{"intermediate_size": 1152, "hidden_act": "gelu", "norm_place": "pre", "norm_eps": 1e-06, "attn_scale": 0.125, "bias": "all", "tie_word_embeddings": false, "beta1": 0.9, "max_grad_norm": 2.0, "warmup_steps": 532, "schedule": "wsd", "decay_fraction": 1.0, "decay_shape": "linear", "doc_mask": false, "max_steps": 8613}
Each number is 200 + 20 x the weight over its row's rms, rounded and kept within 0 to 999. Layers, rows and columns count from 0. The size before them is the row's rms in percent of the matrix's.

# up: layer 4 MLP up, 1152x384, rms 0.0407, rows 580-592, columns 128-255
# down: layer 4 MLP down (transposed), 1152x384, rms 0.0307, rows 580-591, columns 128-255
up580,096,229,192,183,173,152,223,198,189,241,183,175,176,203,194,188,237,209,192,209,222,187,228,211,176,220,204,189,198,229,190,202,194,226,225,194,215,181,206,157,211,206,170,222,207,191,202,208,202,157,235,197,219,194,179,202,199,235,194,206,186,207,209,199,223,189,190,183,212,176,183,200,185,234,213,187,200,209,190,213,192,184,198,171,207,210,208,207,198,202,151,200,204,181,188,225,187,194,231,199,184,193,166,267,203,194,197,219,211,185,198,203,174,203,227,222,198,174,229,195,198,211,202,212,165,189,214,197,203
down580,101,202,251,251,218,221,175,210,176,175,218,208,196,224,183,209,141,194,205,164,193,155,202,210,225,217,221,210,198,204,195,229,209,176,190,155,188,210,168,200,179,192,188,194,173,196,221,190,214,209,183,192,213,160,195,198,203,219,228,202,185,170,218,199,189,189,223,235,184,217,209,192,220,213,210,227,165,195,188,220,223,227,224,198,206,171,231,235,208,208,217,213,196,234,211,216,200,213,221,201,193,201,196,204,235,247,190,224,197,192,200,195,224,224,211,233,195,225,200,206,175,179,225,193,172,187,175,193,183
up581,098,178,196,202,178,192,195,196,193,203,195,165,160,179,224,193,186,202,203,222,164,167,203,170,178,219,215,180,209,233,224,231,180,204,181,200,199,212,184,213,178,189,193,209,215,192,174,211,217,189,210,200,194,210,189,232,183,196,204,190,196,182,173,205,213,199,206,201,220,213,156,229,251,211,178,180,192,205,184,191,208,191,213,208,260,224,193,191,190,222,189,189,171,184,236,208,195,235,226,206,162,227,180,186,169,194,191,203,171,211,219,207,206,203,223,178,247,205,194,196,209,208,209,238,155,169,196,189,201
down581,098,168,173,189,201,184,202,209,173,168,198,241,230,186,204,190,204,193,178,216,208,198,227,186,202,225,219,216,197,227,193,224,223,187,208,203,195,202,205,211,187,192,186,224,208,195,192,212,180,170,204,224,219,226,169,194,177,219,205,201,173,171,231,155,212,200,197,218,169,205,218,206,175,178,181,195,206,180,209,203,179,250,230,211,179,191,177,218,226,167,264,185,188,208,192,213,179,252,191,198,213,224,162,220,203,261,186,186,207,222,181,188,172,182,196,213,166,185,209,248,192,197,211,158,217,248,165,229,224
up582,098,177,174,201,193,175,216,199,188,179,242,185,184,193,212,222,215,179,224,177,213,187,205,215,187,220,224,182,199,223,184,197,188,175,244,232,201,201,207,182,202,216,166,203,214,204,192,208,236,175,195,239,214,190,207,206,201,198,200,163,199,163,189,184,208,190,228,173,183,183,202,183,247,191,182,179,218,221,168,218,208,197,203,202,210,240,234,188,193,210,214,215,206,214,192,169,188,209,205,175,186,194,219,182,199,181,180,191,183,227,225,218,157,182,171,194,194,170,227,197,197,174,191,186,187,196,215,183,210
down582,108,226,177,179,198,180,189,185,204,208,177,193,224,206,208,167,194,228,182,207,172,189,208,175,229,211,177,208,194,200,214,193,192,200,202,207,220,202,205,199,172,203,175,204,200,205,217,200,203,206,161,203,225,202,221,211,233,212,191,247,162,199,196,212,194,250,173,223,217,221,170,186,223,218,174,167,192,179,210,191,211,200,195,199,228,225,196,195,195,213,187,214,183,181,189,234,229,176,182,197,208,193,192,233,214,264,178,217,176,193,182,209,226,245,214,187,235,204,192,184,169,213,211,169,215,189,200,207,193
up583,099,217,198,207,152,176,202,206,220,244,196,224,199,178,175,207,204,218,217,237,202,224,213,198,163,201,193,201,198,200,200,201,215,196,204,171,205,179,222,205,206,189,179,183,193,174,198,241,154,200,156,209,195,172,182,185,193,203,188,199,214,213,219,190,187,226,194,204,205,191,202,214,200,208,232,184,252,216,185,197,177,196,221,198,191,214,191,211,209,204,202,191,204,152,183,184,177,183,213,225,180,208,183,194,194,186,233,203,173,230,182,234,168,158,174,150,198,152,242,210,229,229,200,195,169,174,205,182,180
down583,098,184,213,190,216,228,217,201,203,172,210,216,211,197,230,212,191,162,204,219,202,210,243,209,184,189,182,222,206,205,205,218,179,229,191,176,208,167,178,239,198,215,247,188,196,218,212,254,216,198,201,198,226,197,198,202,254,212,218,220,192,173,200,188,150,179,195,188,159,194,209,223,193,219,199,214,219,208,202,242,222,193,219,207,237,211,190,178,217,206,198,167,226,166,163,191,189,182,205,215,187,188,208,232,200,193,181,231,213,175,198,203,164,227,162,229,198,185,185,210,182,179,234,190,206,196,204,205,200
up584,094,233,198,210,210,182,255,194,218,176,191,191,199,196,207,192,225,201,181,186,196,210,231,226,215,192,198,185,198,217,212,226,208,206,190,183,199,211,204,202,220,212,174,205,191,194,175,182,227,188,166,194,244,226,203,191,224,171,193,164,216,198,171,171,218,203,202,180,185,158,198,200,238,191,168,193,177,214,168,201,204,171,222,236,189,202,201,204,213,166,214,202,218,227,227,190,184,189,203,195,204,193,164,226,193,216,190,205,190,234,215,200,196,174,198,214,191,202,246,239,216,232,168,201,172,215,183,237,150
down584,106,149,175,202,202,212,182,195,183,195,177,209,213,186,180,207,197,220,204,187,180,197,211,205,221,209,198,202,173,186,160,210,219,179,164,178,189,188,164,208,187,196,178,197,197,236,201,187,237,179,222,218,207,229,200,183,179,215,177,188,208,150,190,177,228,180,207,192,159,212,229,204,203,168,204,221,221,156,200,188,223,214,194,185,188,181,183,145,223,198,188,206,218,203,191,198,206,218,183,175,199,177,177,200,168,201,213,218,208,186,205,217,210,206,232,222,214,212,199,181,173,196,229,190,202,194,205,210,210
up585,106,193,180,176,175,198,225,193,217,193,161,230,158,179,220,224,216,197,213,192,207,192,201,183,198,178,188,187,197,257,196,173,187,192,214,200,173,222,189,183,195,188,232,205,232,196,218,204,232,216,209,205,200,158,166,218,191,213,214,192,173,196,202,197,196,180,213,164,187,162,199,188,235,174,200,239,204,197,181,213,223,205,208,209,219,224,218,222,188,206,195,202,196,200,207,201,181,192,188,197,190,206,216,211,196,210,221,195,186,202,237,200,217,129,174,201,210,208,204,228,187,209,187,166,200,170,177,192,195
down585,104,154,202,214,192,194,223,217,195,213,182,186,207,211,190,173,201,220,199,167,227,170,196,215,218,150,195,193,230,196,208,206,216,186,225,192,156,181,184,216,247,188,205,209,172,231,203,225,168,191,205,201,186,223,169,178,198,193,197,204,228,204,189,201,198,214,187,211,206,226,173,235,180,227,230,161,207,190,184,165,193,173,224,170,188,210,190,183,201,198,180,204,210,199,220,225,190,223,179,237,217,208,176,197,225,208,163,194,184,192,215,201,202,212,211,193,212,170,162,228,207,231,188,216,203,203,198,204,221
up586,112,223,192,237,213,225,182,213,206,219,191,214,211,191,177,222,197,185,234,206,241,206,185,202,188,191,187,229,199,191,196,187,187,227,217,198,180,196,228,161,198,228,194,182,210,207,176,257,191,205,171,201,208,166,211,167,198,204,182,205,214,207,196,203,200,203,225,208,200,197,194,207,198,188,207,204,219,196,198,200,160,212,196,200,233,194,204,221,196,197,225,194,200,148,173,230,196,220,246,208,180,234,201,202,191,174,192,178,161,214,189,177,167,185,219,195,222,163,165,214,209,200,233,229,151,163,208,242,217
down586,115,207,196,180,239,205,181,186,207,195,205,211,198,236,206,233,183,224,126,221,197,206,182,212,249,170,181,180,218,210,176,200,195,200,181,189,220,165,203,225,187,189,211,225,198,223,177,220,188,195,186,199,201,214,192,181,166,214,180,186,209,203,170,211,194,242,200,172,224,231,192,177,228,181,227,247,218,175,180,192,212,195,211,204,195,210,184,222,208,208,213,198,208,218,197,198,204,215,176,219,219,179,194,169,190,188,206,170,171,193,238,210,189,182,194,208,194,196,192,194,196,200,213,234,203,214,192,164,204
up587,094,203,218,223,235,208,196,174,216,200,200,235,186,214,241,186,185,215,219,211,195,205,193,198,226,215,175,216,195,196,203,199,174,191,218,217,186,238,214,181,179,171,209,216,171,221,225,194,231,215,218,194,179,174,173,193,214,171,194,232,185,233,141,212,177,216,247,196,192,224,184,196,241,189,143,204,204,220,194,200,205,212,171,216,205,192,182,211,225,205,188,189,179,220,244,203,180,182,194,231,193,205,181,233,185,203,216,183,160,190,174,199,196,166,205,228,207,193,213,208,148,214,170,167,214,207,209,189,191
down587,106,193,190,168,187,169,195,240,208,207,186,174,210,173,180,212,220,182,175,168,187,206,224,236,181,230,210,160,182,204,200,213,232,194,188,177,193,196,199,193,244,217,206,188,252,216,183,178,177,198,179,228,205,225,177,206,223,225,198,210,195,174,206,190,235,184,199,214,212,206,194,191,192,229,253,164,204,189,204,197,203,211,214,205,192,180,216,193,203,211,196,202,195,173,222,194,217,194,150,172,204,215,232,201,211,176,137,207,211,243,201,184,175,209,177,200,228,199,180,184,238,206,230,211,167,200,188,213,213
up588,103,201,218,218,225,189,183,178,225,180,209,155,184,177,217,218,193,156,178,173,185,227,195,190,217,200,167,208,222,204,193,204,208,186,196,185,206,211,182,207,211,221,189,214,234,222,182,233,211,179,186,208,199,224,162,218,223,210,197,173,219,181,187,211,223,195,169,187,181,209,164,222,234,209,193,211,198,209,176,203,193,151,234,178,196,237,195,208,199,206,177,201,164,228,205,187,207,234,202,204,178,192,185,196,194,208,212,203,207,195,213,206,157,196,203,208,236,205,168,225,225,207,184,218,179,182,225,222,189
down588,093,178,183,172,179,214,175,210,195,183,197,192,190,213,204,208,178,234,207,208,203,175,229,225,192,215,217,181,209,205,204,184,196,180,189,169,191,221,204,242,216,162,208,220,197,236,169,216,196,188,177,212,193,201,215,189,204,176,148,186,215,185,221,204,212,241,177,197,264,168,189,214,195,240,220,208,204,207,192,212,234,201,182,188,189,176,225,226,202,231,196,230,141,187,188,217,200,203,219,251,208,190,165,208,229,212,200,225,208,206,211,181,176,203,204,176,190,207,200,204,172,202,193,228,209,194,215,199,186
up589,101,202,217,254,205,206,188,206,194,182,198,215,220,178,252,223,179,247,216,178,207,193,225,133,234,209,198,193,174,201,221,235,202,213,216,198,182,205,189,223,218,182,187,240,184,176,203,200,190,207,182,229,163,223,174,223,172,196,169,174,222,185,214,203,194,184,188,218,165,208,235,166,196,207,217,191,224,208,167,177,222,184,224,204,218,215,221,210,188,176,207,163,189,186,194,211,222,184,177,198,171,209,198,216,187,227,191,185,182,219,183,190,200,202,200,213,209,174,186,163,213,199,207,185,180,208,197,212,165
down589,098,229,255,173,159,188,216,210,222,189,186,180,187,220,219,206,181,219,197,185,161,214,206,226,189,185,187,222,206,220,219,198,179,189,197,195,237,211,208,206,220,159,186,195,192,185,166,210,186,209,224,177,224,212,227,172,176,193,178,204,203,188,163,202,222,192,209,176,188,222,182,256,204,209,225,192,160,208,182,193,192,223,201,203,177,172,225,195,181,214,196,202,182,207,198,204,196,208,218,219,205,187,207,196,201,149,190,222,227,181,225,173,207,206,206,200,148,195,196,216,184,208,206,203,199,190,177,164,184
up590,113,177,231,242,189,211,187,178,207,201,178,230,214,177,190,163,188,201,191,204,167,218,199,176,209,179,200,200,219,195,210,184,189,229,239,229,169,212,205,211,220,169,198,237,197,189,180,222,171,240,185,169,180,207,204,184,219,209,186,210,183,230,224,239,188,218,228,206,180,192,200,208,196,212,218,219,158,220,174,213,207,212,220,233,189,204,213,192,212,205,183,185,213,215,223,227,178,191,199,174,205,210,206,190,184,203,219,173,193,193,188,213,202,200,206,192,202,173,212,191,211,194,169,165,187,192,197,239,187
down590,127,225,170,217,218,223,234,193,213,215,195,198,183,194,213,208,184,151,196,219,222,229,191,248,193,218,194,211,203,195,194,182,194,216,218,196,190,214,204,207,196,207,170,200,285,177,153,193,190,192,205,208,208,202,229,214,214,171,209,213,202,195,187,174,180,196,208,220,218,232,192,210,182,210,178,194,200,181,215,195,191,230,180,215,194,183,178,205,269,182,210,172,195,240,191,212,231,194,182,180,185,210,181,225,176,194,172,210,210,189,230,188,228,196,221,194,179,208,177,185,182,184,186,203,215,194,214,235,209
up591,091,174,224,206,219,186,195,169,177,193,155,148,200,196,218,170,201,206,175,187,207,204,232,214,213,206,208,197,200,221,189,206,178,191,227,232,234,213,207,213,174,225,215,210,192,219,222,182,204,205,222,195,215,183,176,234,205,259,174,178,226,210,177,228,197,208,199,221,174,188,205,190,199,192,184,154,198,172,180,188,216,207,230,200,199,188,184,196,176,207,187,203,229,189,213,238,190,212,192,205,192,228,191,187,215,219,216,178,178,203,208,173,210,188,207,200,200,202,176,194,203,194,209,189,180,181,192,226,207
down591,098,176,176,156,155,187,161,202,186,216,204,241,188,225,191,218,196,196,222,204,238,178,196,198,216,151,219,212,195,180,228,189,218,184,220,219,194,202,179,197,198,190,242,232,189,196,193,212,190,184,204,214,220,203,192,197,228,187,148,225,212,234,190,184,195,196,197,211,187,192,172,236,195,203,209,207,224,236,194,198,170,218,207,205,174,187,201,189,210,195,184,186,205,194,211,200,212,216,187,244,216,189,229,219,207,201,190,225,203,161,207,216,197,182,179,175,209,217,203,194,194,230,159,221,209,195,181,176,228
up592,104,215,204,206,210,167,188,196,213,227,174,218,220,214,209,216,232,208,160,210,225,214,194,194,184,217,200,177,232,217,202,193,206,212,211,175,187,204,203,184,195,199,135,183,229,231,212,225,210,198,156,180,210,184,220,220,193,223,204,217,162,202,206,208,198,214,177,219,204,185,184,198,204,179,197,232,225,219,217,202,210,194,199,207,192,202,213,210,216,200,212,198,210,194,235,189,226,193,182,211,159,202,225,201,205,207,179,184,192,248,223,211,199,187,183,226,204,200,175,204,187,167,214,210,189,198,180,202,193